Weights of a small GPT-style language model, trained from scratch on English Wikipedia.
Size: 12 layers, width 256, 2 heads of 64, MLP 512 squared ReLU, vocabulary 3412.
Training: a variant of SOAP for these matrices, 118M tokens.
Each number is 200 + 30 x the weight over its row's rms, rounded and kept within 0 to 999. Layers, rows and columns count from 0. The size before them is the row's rms in percent of the matrix's.

# layer 8 attention output, 256x128, rms 0.163, rows 93-255, columns 0-31
100,234,194,218,201,182,209,265,199,162,169,222,239,124,202,198,212,221,201,225,181,193,163,148,201,124,181,160,210,220,175,154,192
100,188,193,188,180,212,168,236,220,176,240,208,196,225,177,231,199,181,171,219,165,179,208,156,166,211,258,231,172,222,192,250,181
107,186,190,189,218,255,171,203,181,207,182,192,249,206,248,195,172,161,249,136,228,206,175,161,162,185,157,187,206,193,243,153,171
083,208,188,277,196,195,212,211,254,169,162,198,233,213,142,170,219,145,166,201,134,194,152,199,161,161,199,178,171,248,164,204,199
100,188,215,174,169,201,216,202,220,216,214,157,228,229,222,241,227,206,203,196,176,213,178,182,202,198,231,172,191,231,165,180,209
090,226,260,167,175,242,184,233,248,190,227,171,237,204,156,177,235,226,189,162,170,255,189,208,181,179,203,200,204,205,173,216,140
100,189,227,229,175,203,233,264,186,231,232,179,184,227,174,199,159,226,162,195,186,178,245,198,201,138,234,217,182,201,219,230,188
112,217,215,221,175,222,182,197,185,257,170,183,217,135,196,228,226,210,153,202,155,174,208,209,212,209,182,239,216,204,228,202,255
103,198,186,258,202,229,222,206,231,208,184,161,208,249,220,167,178,173,178,190,230,171,214,181,195,211,201,172,196,197,262,232,162
096,206,212,202,218,182,232,204,247,207,200,178,196,187,154,220,171,176,251,224,154,224,231,247,218,204,174,208,197,202,165,201,211
101,222,163,195,272,164,197,251,171,157,259,210,218,169,212,180,137,243,177,164,224,195,192,191,173,207,185,184,203,148,207,222,172
097,183,171,183,215,190,245,238,226,203,239,253,239,209,207,264,220,145,207,215,224,215,227,228,172,252,187,196,157,260,208,199,198
087,195,196,160,238,209,203,235,186,257,245,225,214,236,166,233,206,163,204,183,159,210,243,275,231,279,202,217,222,171,187,179,237
108,180,167,180,165,172,218,192,202,167,183,295,182,198,254,184,133,223,192,217,166,195,171,149,223,207,190,215,182,227,214,151,182
092,187,217,175,243,252,170,213,213,206,243,266,208,174,239,191,228,249,170,206,242,233,171,188,233,237,209,201,226,155,184,210,199
089,220,193,212,172,194,172,177,221,155,204,219,214,241,217,247,240,206,199,209,237,194,163,196,134,180,220,168,161,194,198,177,254
096,174,206,215,208,235,190,170,172,191,196,252,184,248,201,227,190,227,217,201,207,239,166,208,132,243,197,147,196,195,189,228,226
110,203,188,198,186,170,238,221,233,239,221,128,234,186,121,205,216,234,242,202,139,180,179,192,224,171,210,227,162,144,167,204,194
099,254,122,193,179,144,201,232,224,145,203,173,184,227,223,154,243,205,230,196,208,151,179,176,160,208,162,247,208,244,226,236,194
113,184,208,186,239,186,216,256,157,161,212,193,196,229,261,203,191,207,192,223,161,209,221,218,200,243,192,154,188,188,196,232,111
111,214,207,184,203,284,170,174,202,258,199,187,183,237,142,215,200,221,240,223,234,178,180,155,214,287,221,191,244,229,203,222,136
112,232,269,188,245,217,190,196,189,201,215,201,197,202,196,232,210,194,221,173,201,183,243,239,220,229,174,163,223,209,175,230,153
098,189,137,192,251,164,244,193,215,192,166,194,232,215,107,220,206,218,238,247,241,215,211,165,203,197,160,194,222,178,216,191,224
094,175,237,164,204,216,143,262,245,190,207,156,259,230,179,156,170,164,206,166,250,196,186,203,218,201,172,177,191,254,197,200,193
101,151,193,214,220,201,262,164,199,243,208,209,243,207,180,236,199,218,156,223,184,232,221,179,239,206,228,194,193,189,182,202,195
105,253,216,200,193,206,225,195,218,168,167,213,135,182,157,168,185,214,194,252,194,211,206,193,184,246,172,267,232,169,238,197,200
104,220,218,148,241,189,204,216,232,137,183,186,184,206,244,249,210,194,207,195,187,169,186,189,199,159,229,230,172,183,228,226,164
101,194,173,160,220,151,251,245,233,139,158,190,213,194,176,183,213,221,221,197,122,201,179,189,213,223,188,213,207,188,169,218,176
093,158,206,191,157,212,176,194,244,154,260,226,201,235,247,214,219,159,177,196,206,189,205,228,177,192,192,178,242,155,190,225,179
096,212,156,200,198,221,175,261,189,209,216,260,162,245,179,224,241,188,178,199,185,201,188,173,184,164,244,229,168,216,185,173,151
100,191,215,130,205,179,201,197,185,211,231,211,241,194,181,175,210,179,236,238,260,246,174,223,146,180,201,163,168,201,188,187,202
104,235,220,180,182,234,203,206,208,212,257,178,204,181,199,203,212,186,207,192,175,134,183,210,115,156,209,202,208,212,174,273,193
105,256,152,198,228,233,244,199,221,152,208,156,178,227,177,153,177,213,205,180,169,142,168,144,207,180,242,178,212,200,176,252,258
092,248,204,269,225,193,166,192,207,238,233,168,161,197,192,201,211,200,204,219,162,234,197,190,211,219,169,198,124,205,186,191,197
106,135,200,208,231,202,205,203,182,224,238,196,241,191,181,145,190,196,143,219,223,239,193,198,249,247,228,206,191,234,187,208,210
096,255,206,188,223,211,177,232,174,189,170,221,184,144,192,168,216,161,144,197,225,205,231,182,216,234,168,212,166,216,220,146,207
101,226,220,209,210,187,201,180,156,162,215,200,161,170,213,175,253,161,215,118,161,192,206,239,213,218,196,213,198,272,199,225,219
105,190,190,219,212,212,224,203,230,244,226,225,187,223,219,199,188,148,199,211,193,236,207,195,201,226,209,203,227,173,182,201,191
100,199,164,245,255,164,192,188,189,225,206,206,175,247,200,185,222,170,174,181,208,223,257,184,217,196,209,143,180,260,208,262,229
096,194,195,184,218,190,210,197,210,232,184,253,169,194,162,201,211,217,214,208,225,190,182,221,154,212,186,202,170,207,225,137,159
103,222,227,224,173,180,186,127,229,214,160,222,171,216,196,266,165,207,202,228,208,248,178,167,231,209,206,207,225,151,184,235,215
100,193,216,196,219,241,191,164,222,207,219,167,200,198,173,228,226,222,221,204,211,158,224,136,239,225,183,145,202,170,188,200,243
093,181,265,197,204,187,194,183,181,171,181,290,194,253,178,224,221,198,186,249,188,232,188,166,219,187,232,192,219,170,141,236,226
100,174,211,197,183,152,175,216,229,174,239,248,197,176,191,121,216,198,237,170,141,184,180,234,190,167,214,225,148,254,240,126,202
101,216,169,205,209,217,243,196,175,193,212,168,186,153,170,200,200,179,198,229,168,230,187,137,221,155,244,185,249,198,166,237,189
093,177,199,238,184,147,253,236,223,178,209,178,200,207,223,199,234,248,220,154,191,163,135,245,200,240,243,201,210,204,172,214,148
112,209,220,179,229,195,194,252,248,157,200,184,236,145,185,155,237,238,237,216,166,213,166,198,145,222,189,226,212,171,143,177,207
098,175,199,142,133,238,191,217,220,197,184,207,159,175,227,212,181,236,172,221,222,219,154,185,226,252,193,201,212,201,224,168,184
094,195,192,190,204,248,215,167,182,176,241,161,235,212,230,198,153,199,198,224,232,218,192,168,225,174,118,139,201,191,207,164,246
098,141,221,193,175,181,211,201,207,141,167,231,235,237,179,202,243,255,194,229,259,230,145,231,240,147,219,205,187,224,255,137,221
099,183,189,264,184,218,224,245,190,167,243,214,171,166,241,179,157,250,159,232,210,221,187,187,240,153,172,216,214,204,178,188,191
095,201,206,206,215,170,211,213,232,183,225,184,219,145,241,218,180,213,187,168,185,150,217,258,178,207,196,219,171,248,144,216,195
096,223,209,182,192,156,133,150,213,161,258,205,192,210,181,190,173,221,158,226,204,281,217,210,164,159,210,170,213,194,184,235,182
090,188,199,224,240,218,188,203,248,217,212,210,239,180,213,173,196,220,197,184,198,207,187,164,182,226,169,181,171,158,184,163,189
103,204,240,169,218,240,176,200,197,177,230,146,249,169,224,226,187,228,211,161,181,194,145,178,214,213,161,213,217,202,183,203,149
113,215,166,170,174,218,195,145,214,199,190,187,186,193,209,262,229,220,143,217,190,175,213,224,166,196,205,228,240,164,245,138,206
100,169,248,176,225,204,188,198,241,117,224,197,175,196,150,205,143,169,206,235,231,219,269,217,191,212,160,210,185,189,155,189,197
098,265,198,178,220,137,185,261,225,196,191,182,194,234,156,204,183,213,227,200,193,181,184,230,175,223,184,239,153,174,225,161,218
109,197,198,177,208,180,264,156,247,176,176,160,167,229,184,176,161,222,211,177,208,207,220,189,242,183,151,239,209,198,177,202,140
102,167,252,232,199,212,239,207,219,247,248,219,182,245,158,233,248,224,219,206,244,208,227,213,214,168,202,211,195,217,200,178,232
093,215,190,191,258,146,258,238,202,204,211,212,209,185,185,151,216,224,241,215,255,184,206,223,230,234,181,201,178,191,177,152,205
110,204,155,161,151,243,254,208,213,192,222,221,245,142,205,202,172,191,224,216,247,186,168,196,183,152,213,220,217,148,176,198,176
106,152,207,236,257,234,178,175,191,222,171,149,230,200,223,251,161,188,192,167,199,210,202,175,210,212,228,198,239,243,194,202,167
099,188,243,168,238,213,214,198,230,208,204,177,214,199,187,210,183,196,144,200,183,174,150,136,172,192,231,204,211,221,184,201,190
097,173,180,206,176,196,181,226,210,207,160,224,201,187,249,187,208,182,214,142,233,174,202,178,207,242,185,228,264,214,145,200,189
147,171,174,157,158,124,240,208,156,193,231,207,193,172,252,130,203,245,209,252,198,154,163,179,201,216,129,216,228,185,164,197,159
112,157,201,228,203,188,194,202,204,208,186,203,195,202,206,182,208,233,226,181,202,173,219,177,212,166,226,198,223,218,189,184,269
094,228,203,172,213,244,208,204,177,208,245,135,135,260,206,166,171,148,252,175,206,186,172,201,264,197,156,229,225,202,219,220,161
085,228,174,221,171,205,187,228,256,165,229,214,166,187,220,184,193,251,186,225,219,259,186,169,180,223,168,227,285,192,210,219,206
101,179,197,204,205,189,176,193,248,190,226,205,181,220,134,201,217,160,170,187,158,225,203,173,187,173,218,167,184,217,190,258,190
093,197,167,241,184,188,204,192,223,161,188,201,259,160,196,182,155,232,181,191,162,197,156,210,198,159,228,169,211,183,194,211,223
089,224,177,198,242,232,228,135,179,138,177,248,180,177,211,211,164,224,162,158,154,145,191,182,200,198,198,181,217,225,185,185,162
102,225,210,222,240,234,241,213,161,208,218,209,156,227,197,167,168,147,142,184,180,177,233,213,212,183,200,239,209,230,176,176,199
096,253,187,146,217,212,176,272,163,201,167,146,195,195,199,162,221,200,226,165,205,249,172,208,193,180,193,241,188,204,235,219,213
108,174,185,216,211,237,147,189,240,235,199,187,157,232,199,160,196,155,124,167,202,186,182,176,172,213,206,257,168,179,245,199,216
097,158,194,170,175,193,288,168,208,165,215,232,214,183,153,168,200,186,194,198,192,209,244,162,184,222,230,173,229,213,169,180,188
099,151,187,206,202,176,213,208,184,167,181,165,219,200,272,187,214,204,210,223,247,171,164,211,253,169,167,166,192,175,259,191,222
090,153,137,222,153,174,217,187,234,191,160,173,198,200,178,225,156,202,241,174,188,187,124,220,245,168,177,175,169,200,196,240,184
103,206,234,230,220,208,251,155,220,227,203,221,175,176,236,206,192,108,217,217,194,196,219,179,191,151,175,197,252,233,254,190,199
100,216,142,195,193,221,260,195,205,192,230,189,199,201,200,208,203,163,203,201,189,232,208,207,154,228,232,210,206,181,221,201,274
094,147,182,197,201,218,173,230,186,208,211,172,188,148,208,217,231,185,174,208,201,196,247,197,248,188,204,180,211,150,213,195,177
110,193,259,199,213,236,172,184,215,220,156,252,214,250,189,222,229,207,163,184,181,193,203,219,243,221,206,214,217,200,179,180,218
085,225,171,181,155,172,174,231,196,213,224,200,210,230,183,236,227,132,190,149,190,266,247,198,185,220,201,226,219,232,184,275,159
107,181,216,146,163,175,186,196,219,192,172,169,170,215,220,181,215,190,188,154,189,169,176,196,233,179,208,148,198,212,220,163,260
096,196,241,223,202,241,181,195,188,217,191,201,187,204,221,176,160,174,194,219,241,229,242,123,217,220,228,239,214,225,205,206,216
104,162,217,173,181,204,231,228,215,197,253,200,225,272,224,196,176,171,210,161,178,209,218,217,227,173,231,249,158,195,189,177,153
103,183,211,246,235,163,197,214,235,161,177,174,207,176,181,181,235,203,194,168,241,184,213,249,204,208,178,228,237,214,185,191,188
110,209,213,250,226,187,178,231,260,208,232,201,255,204,193,175,221,175,181,209,212,176,215,198,200,162,217,248,144,242,156,216,182
104,190,180,256,194,193,197,222,180,205,280,189,194,213,235,220,209,191,241,229,173,213,155,204,236,240,200,209,183,207,191,226,212
099,194,229,205,211,167,254,198,233,187,218,246,254,186,235,223,223,186,179,173,206,254,224,232,204,193,217,221,191,185,160,226,172
093,219,201,243,196,232,169,207,199,174,194,175,153,221,173,165,220,228,223,164,166,186,145,169,242,188,236,211,190,225,170,165,218
098,194,208,178,190,198,210,186,230,214,211,178,165,199,200,205,194,177,216,251,264,155,212,189,148,172,255,183,202,204,187,227,182
105,231,132,189,157,240,194,195,229,173,174,148,210,224,222,188,254,212,212,208,217,244,181,213,202,160,163,182,180,258,170,175,179
106,192,227,205,146,151,154,184,146,148,208,233,249,170,236,210,195,149,218,224,224,176,163,222,258,213,191,222,200,212,181,206,199
111,170,206,226,216,144,198,222,240,225,222,217,187,221,208,156,213,194,203,229,211,169,251,234,199,233,222,238,187,166,192,198,285
099,158,214,157,315,225,208,200,196,183,187,231,176,164,243,206,212,176,222,213,209,202,216,169,156,174,170,193,222,221,200,217,176
078,184,229,208,159,214,228,223,177,224,217,200,213,221,162,200,187,211,228,204,189,230,236,171,256,129,201,228,181,221,193,148,151
102,233,197,192,216,235,155,193,226,200,225,172,184,229,228,209,167,226,170,164,252,240,157,215,215,148,169,203,204,218,185,198,177
095,139,167,193,155,242,171,231,188,255,198,184,228,236,192,222,181,214,201,235,223,238,169,201,198,201,175,175,252,184,178,244,226
094,215,206,205,170,200,166,222,198,201,210,235,280,167,177,187,243,219,205,209,228,187,187,194,165,160,214,220,153,231,194,148,214
097,198,230,228,258,180,164,222,191,237,214,233,181,217,255,151,201,194,213,197,164,180,201,260,226,193,177,225,238,215,177,235,184
100,167,184,188,174,172,208,165,234,228,186,228,220,227,209,240,186,177,216,182,203,187,214,207,235,201,203,179,199,246,165,190,262
101,175,135,218,205,182,141,207,198,205,192,200,169,267,164,244,234,192,198,174,172,278,215,163,205,221,184,209,171,223,266,221,215
114,190,205,201,209,203,220,213,191,175,183,206,217,216,193,195,158,168,192,211,239,192,190,208,170,209,146,197,214,193,217,142,165
094,167,179,178,191,189,207,198,186,234,254,162,216,147,255,189,209,242,178,197,179,230,192,193,231,149,253,166,199,240,221,194,233
098,191,181,218,216,155,184,164,199,214,208,137,185,188,231,188,166,178,214,211,211,215,202,207,181,184,218,136,184,164,200,212,175
082,176,175,191,250,217,247,197,192,160,241,204,210,199,161,216,177,239,219,217,239,257,189,191,224,234,171,205,167,165,246,166,228
096,206,228,253,202,195,190,190,161,179,226,161,190,180,182,165,214,213,243,209,216,143,199,220,160,210,230,267,159,213,164,149,204
098,184,191,195,194,207,198,175,169,171,190,187,166,201,236,192,208,215,228,168,170,203,206,144,233,216,181,193,190,215,184,175,184
104,221,202,225,200,189,194,212,186,242,228,194,212,242,203,152,230,156,203,205,177,214,135,195,169,217,213,224,185,210,216,207,195
095,200,161,218,217,200,208,226,227,189,255,176,144,181,235,204,236,217,179,196,205,222,259,226,226,234,208,192,204,156,145,215,216
098,169,173,211,191,203,163,191,202,230,173,198,205,195,224,215,155,223,208,184,220,206,187,188,185,213,178,158,154,248,156,252,204
091,204,244,240,193,164,222,174,172,199,166,188,222,235,197,179,244,208,180,163,208,126,167,179,165,233,172,194,160,209,161,226,207
088,179,182,245,173,191,200,238,151,192,191,160,184,274,198,163,199,206,192,166,244,245,233,218,186,169,168,155,228,207,182,188,162
093,254,214,156,202,193,185,227,227,198,216,182,224,215,152,210,175,196,252,203,160,249,173,243,145,252,198,196,196,221,209,232,230
095,206,189,196,198,238,215,165,249,182,197,182,213,142,141,180,211,159,160,211,191,237,203,170,207,225,165,178,186,184,128,205,188
092,180,136,210,180,207,219,212,133,198,195,238,168,302,214,190,199,202,141,288,242,161,185,220,194,229,196,198,172,164,240,185,262
083,262,147,200,229,231,249,211,259,156,294,213,214,195,235,203,204,191,224,134,193,171,176,194,181,199,207,222,219,198,183,177,205
101,198,226,187,198,221,207,220,223,193,201,181,181,221,229,184,204,169,238,208,213,110,189,202,203,169,190,141,195,243,215,250,218
101,164,227,156,159,197,206,209,215,199,198,247,145,227,163,229,177,216,147,222,170,198,204,204,188,233,227,196,199,210,169,228,204
094,215,200,252,222,190,206,172,203,173,211,202,243,178,167,205,269,117,204,223,148,237,159,182,207,257,243,182,210,181,205,126,146
102,238,204,176,168,167,189,242,180,220,182,166,225,191,210,187,167,156,215,233,215,199,189,223,195,139,230,187,149,205,192,179,192
102,212,251,209,211,231,173,143,239,130,182,198,168,240,161,227,208,195,206,177,197,265,228,231,243,220,184,176,189,280,176,190,206
099,174,168,237,189,214,226,157,188,210,178,182,209,202,193,181,183,195,200,192,152,131,188,190,194,202,198,201,201,150,184,146,211
101,238,168,198,214,200,228,227,240,152,173,162,214,171,241,130,166,185,185,247,181,218,208,222,193,171,173,203,203,211,167,191,174
091,193,206,215,207,246,140,201,181,178,259,189,168,167,220,176,203,202,230,182,197,229,276,217,209,186,217,179,158,185,232,190,150
102,245,159,201,220,215,210,167,185,197,162,195,179,215,199,160,199,249,248,130,213,135,228,205,169,241,171,228,162,221,175,191,190
096,199,250,155,229,162,220,187,177,205,197,202,180,214,209,152,165,241,216,229,195,201,182,169,145,192,202,187,181,185,176,262,209
101,239,136,198,200,141,225,229,141,134,201,215,152,210,171,202,222,190,222,188,187,198,191,178,197,204,181,170,154,220,216,240,218
088,188,185,195,182,166,182,173,190,232,183,225,193,194,179,183,253,217,159,179,211,223,298,247,205,227,201,227,190,227,202,216,205
117,207,229,147,166,210,191,210,208,202,180,207,228,235,181,228,189,250,205,212,163,176,185,180,173,187,269,224,206,201,209,191,158
097,168,196,173,206,244,135,239,139,228,242,158,213,248,179,239,193,213,141,212,199,234,210,170,240,284,187,206,229,187,191,213,173
100,216,187,205,232,211,226,209,184,216,221,265,194,235,197,255,154,154,204,211,209,164,213,242,215,209,189,194,227,218,178,191,187
104,216,170,223,190,213,184,180,175,226,236,261,248,158,188,190,218,262,237,205,180,208,155,185,208,141,223,238,244,175,142,210,208
097,226,168,177,239,221,174,157,214,185,224,160,213,223,184,196,172,220,208,227,175,197,220,202,172,161,223,179,208,162,191,168,219
091,226,194,176,210,157,220,186,232,241,213,181,160,202,233,208,212,210,169,228,230,225,242,237,178,154,174,159,218,174,146,225,183
096,199,219,231,167,184,240,202,214,224,209,203,185,203,117,166,141,202,220,201,197,191,180,213,186,174,144,156,190,197,261,221,248
107,178,199,167,224,228,231,192,184,195,179,215,151,219,177,214,271,269,192,176,183,167,192,195,194,189,220,257,191,124,215,184,186
096,188,181,174,221,205,238,206,176,174,162,245,133,217,219,172,189,217,169,230,193,150,132,181,209,241,150,238,238,236,184,202,172
087,241,191,217,221,197,160,236,163,226,200,198,228,235,175,211,169,192,194,220,177,205,188,164,202,199,167,222,168,214,143,202,170
095,220,150,199,215,192,205,205,254,231,170,201,171,194,190,216,142,237,161,178,207,203,141,205,194,180,218,230,194,228,125,203,118
097,230,190,204,185,169,190,229,206,178,194,204,217,141,192,198,297,166,175,179,191,218,219,237,163,229,245,219,230,179,172,222,212
101,184,203,195,196,225,207,201,193,204,202,258,232,258,120,238,249,229,207,160,210,253,203,177,256,192,222,198,221,240,231,238,219
106,187,210,186,206,247,256,175,251,221,167,199,181,239,158,229,214,256,194,189,201,153,153,157,241,208,179,182,210,164,230,192,224
102,255,189,157,185,191,205,174,240,184,221,206,164,218,204,180,222,217,221,217,244,183,181,214,190,219,210,209,172,177,166,232,197
102,226,215,193,221,120,264,184,223,172,169,209,196,144,194,204,201,240,248,264,222,179,161,175,204,167,210,169,223,185,181,140,226
106,145,215,166,190,206,203,181,208,291,240,181,136,198,208,234,231,160,240,207,184,212,175,163,233,228,171,192,166,238,168,169,198
099,233,218,194,157,193,231,210,198,196,202,211,185,236,223,228,245,207,207,220,289,177,183,172,185,178,213,195,199,213,185,225,163
097,270,231,177,199,221,221,233,223,230,220,156,164,251,181,205,207,252,204,190,192,201,182,168,228,171,217,284,172,165,205,165,163
096,231,184,214,175,201,183,165,149,183,196,205,172,199,198,135,230,183,144,173,247,207,266,189,197,182,175,203,213,231,267,202,231
100,219,216,174,177,218,166,208,196,204,249,196,240,218,231,184,201,138,206,185,206,248,215,230,279,226,206,165,213,190,177,216,225
107,233,233,253,154,154,211,258,220,211,182,197,180,183,136,229,208,182,187,207,204,188,211,226,235,219,171,188,202,223,119,209,192
099,174,228,188,187,240,174,183,189,215,194,187,212,229,152,182,189,156,216,166,187,175,210,199,163,252,210,206,234,183,185,210,233
102,181,242,166,215,166,215,181,212,219,218,162,221,213,156,195,181,177,212,124,210,149,221,160,180,181,214,182,203,183,219,206,202
095,193,246,217,217,257,230,206,243,193,204,203,172,198,191,155,242,231,219,217,190,264,193,171,225,243,205,161,222,228,160,212,239
101,260,163,181,195,218,181,189,225,206,192,219,223,207,183,227,221,161,232,160,180,155,200,211,180,209,174,209,199,236,258,187,178
096,113,153,187,201,226,143,231,202,167,195,220,169,135,199,177,248,221,241,220,200,191,198,174,212,244,235,197,179,164,232,164,174
106,188,150,218,238,239,198,223,203,199,238,242,171,237,191,168,157,152,162,192,182,229,197,214,265,153,221,179,153,163,199,195,197
092,229,184,241,189,237,213,243,159,219,177,148,227,170,172,174,182,237,213,153,165,160,246,235,204,267,152,194,193,185,196,237,160
098,146,227,194,192,180,301,237,230,223,184,193,188,230,183,266,171,237,258,180,203,266,213,178,221,162,202,199,198,203,197,213,197
090,212,152,213,183,197,159,182,212,192,229,141,223,195,203,190,173,212,192,177,180,157,183,206,178,194,199,197,207,185,197,175,239
093,213,235,208,223,198,190,198,217,196,234,209,216,236,170,209,207,157,142,166,180,179,256,195,177,221,214,188,235,181,222,221,166
104,168,255,222,231,188,178,192,267,150,176,178,200,174,155,146,198,174,165,216,155,213,225,201,257,176,212,126,199,187,252,214,223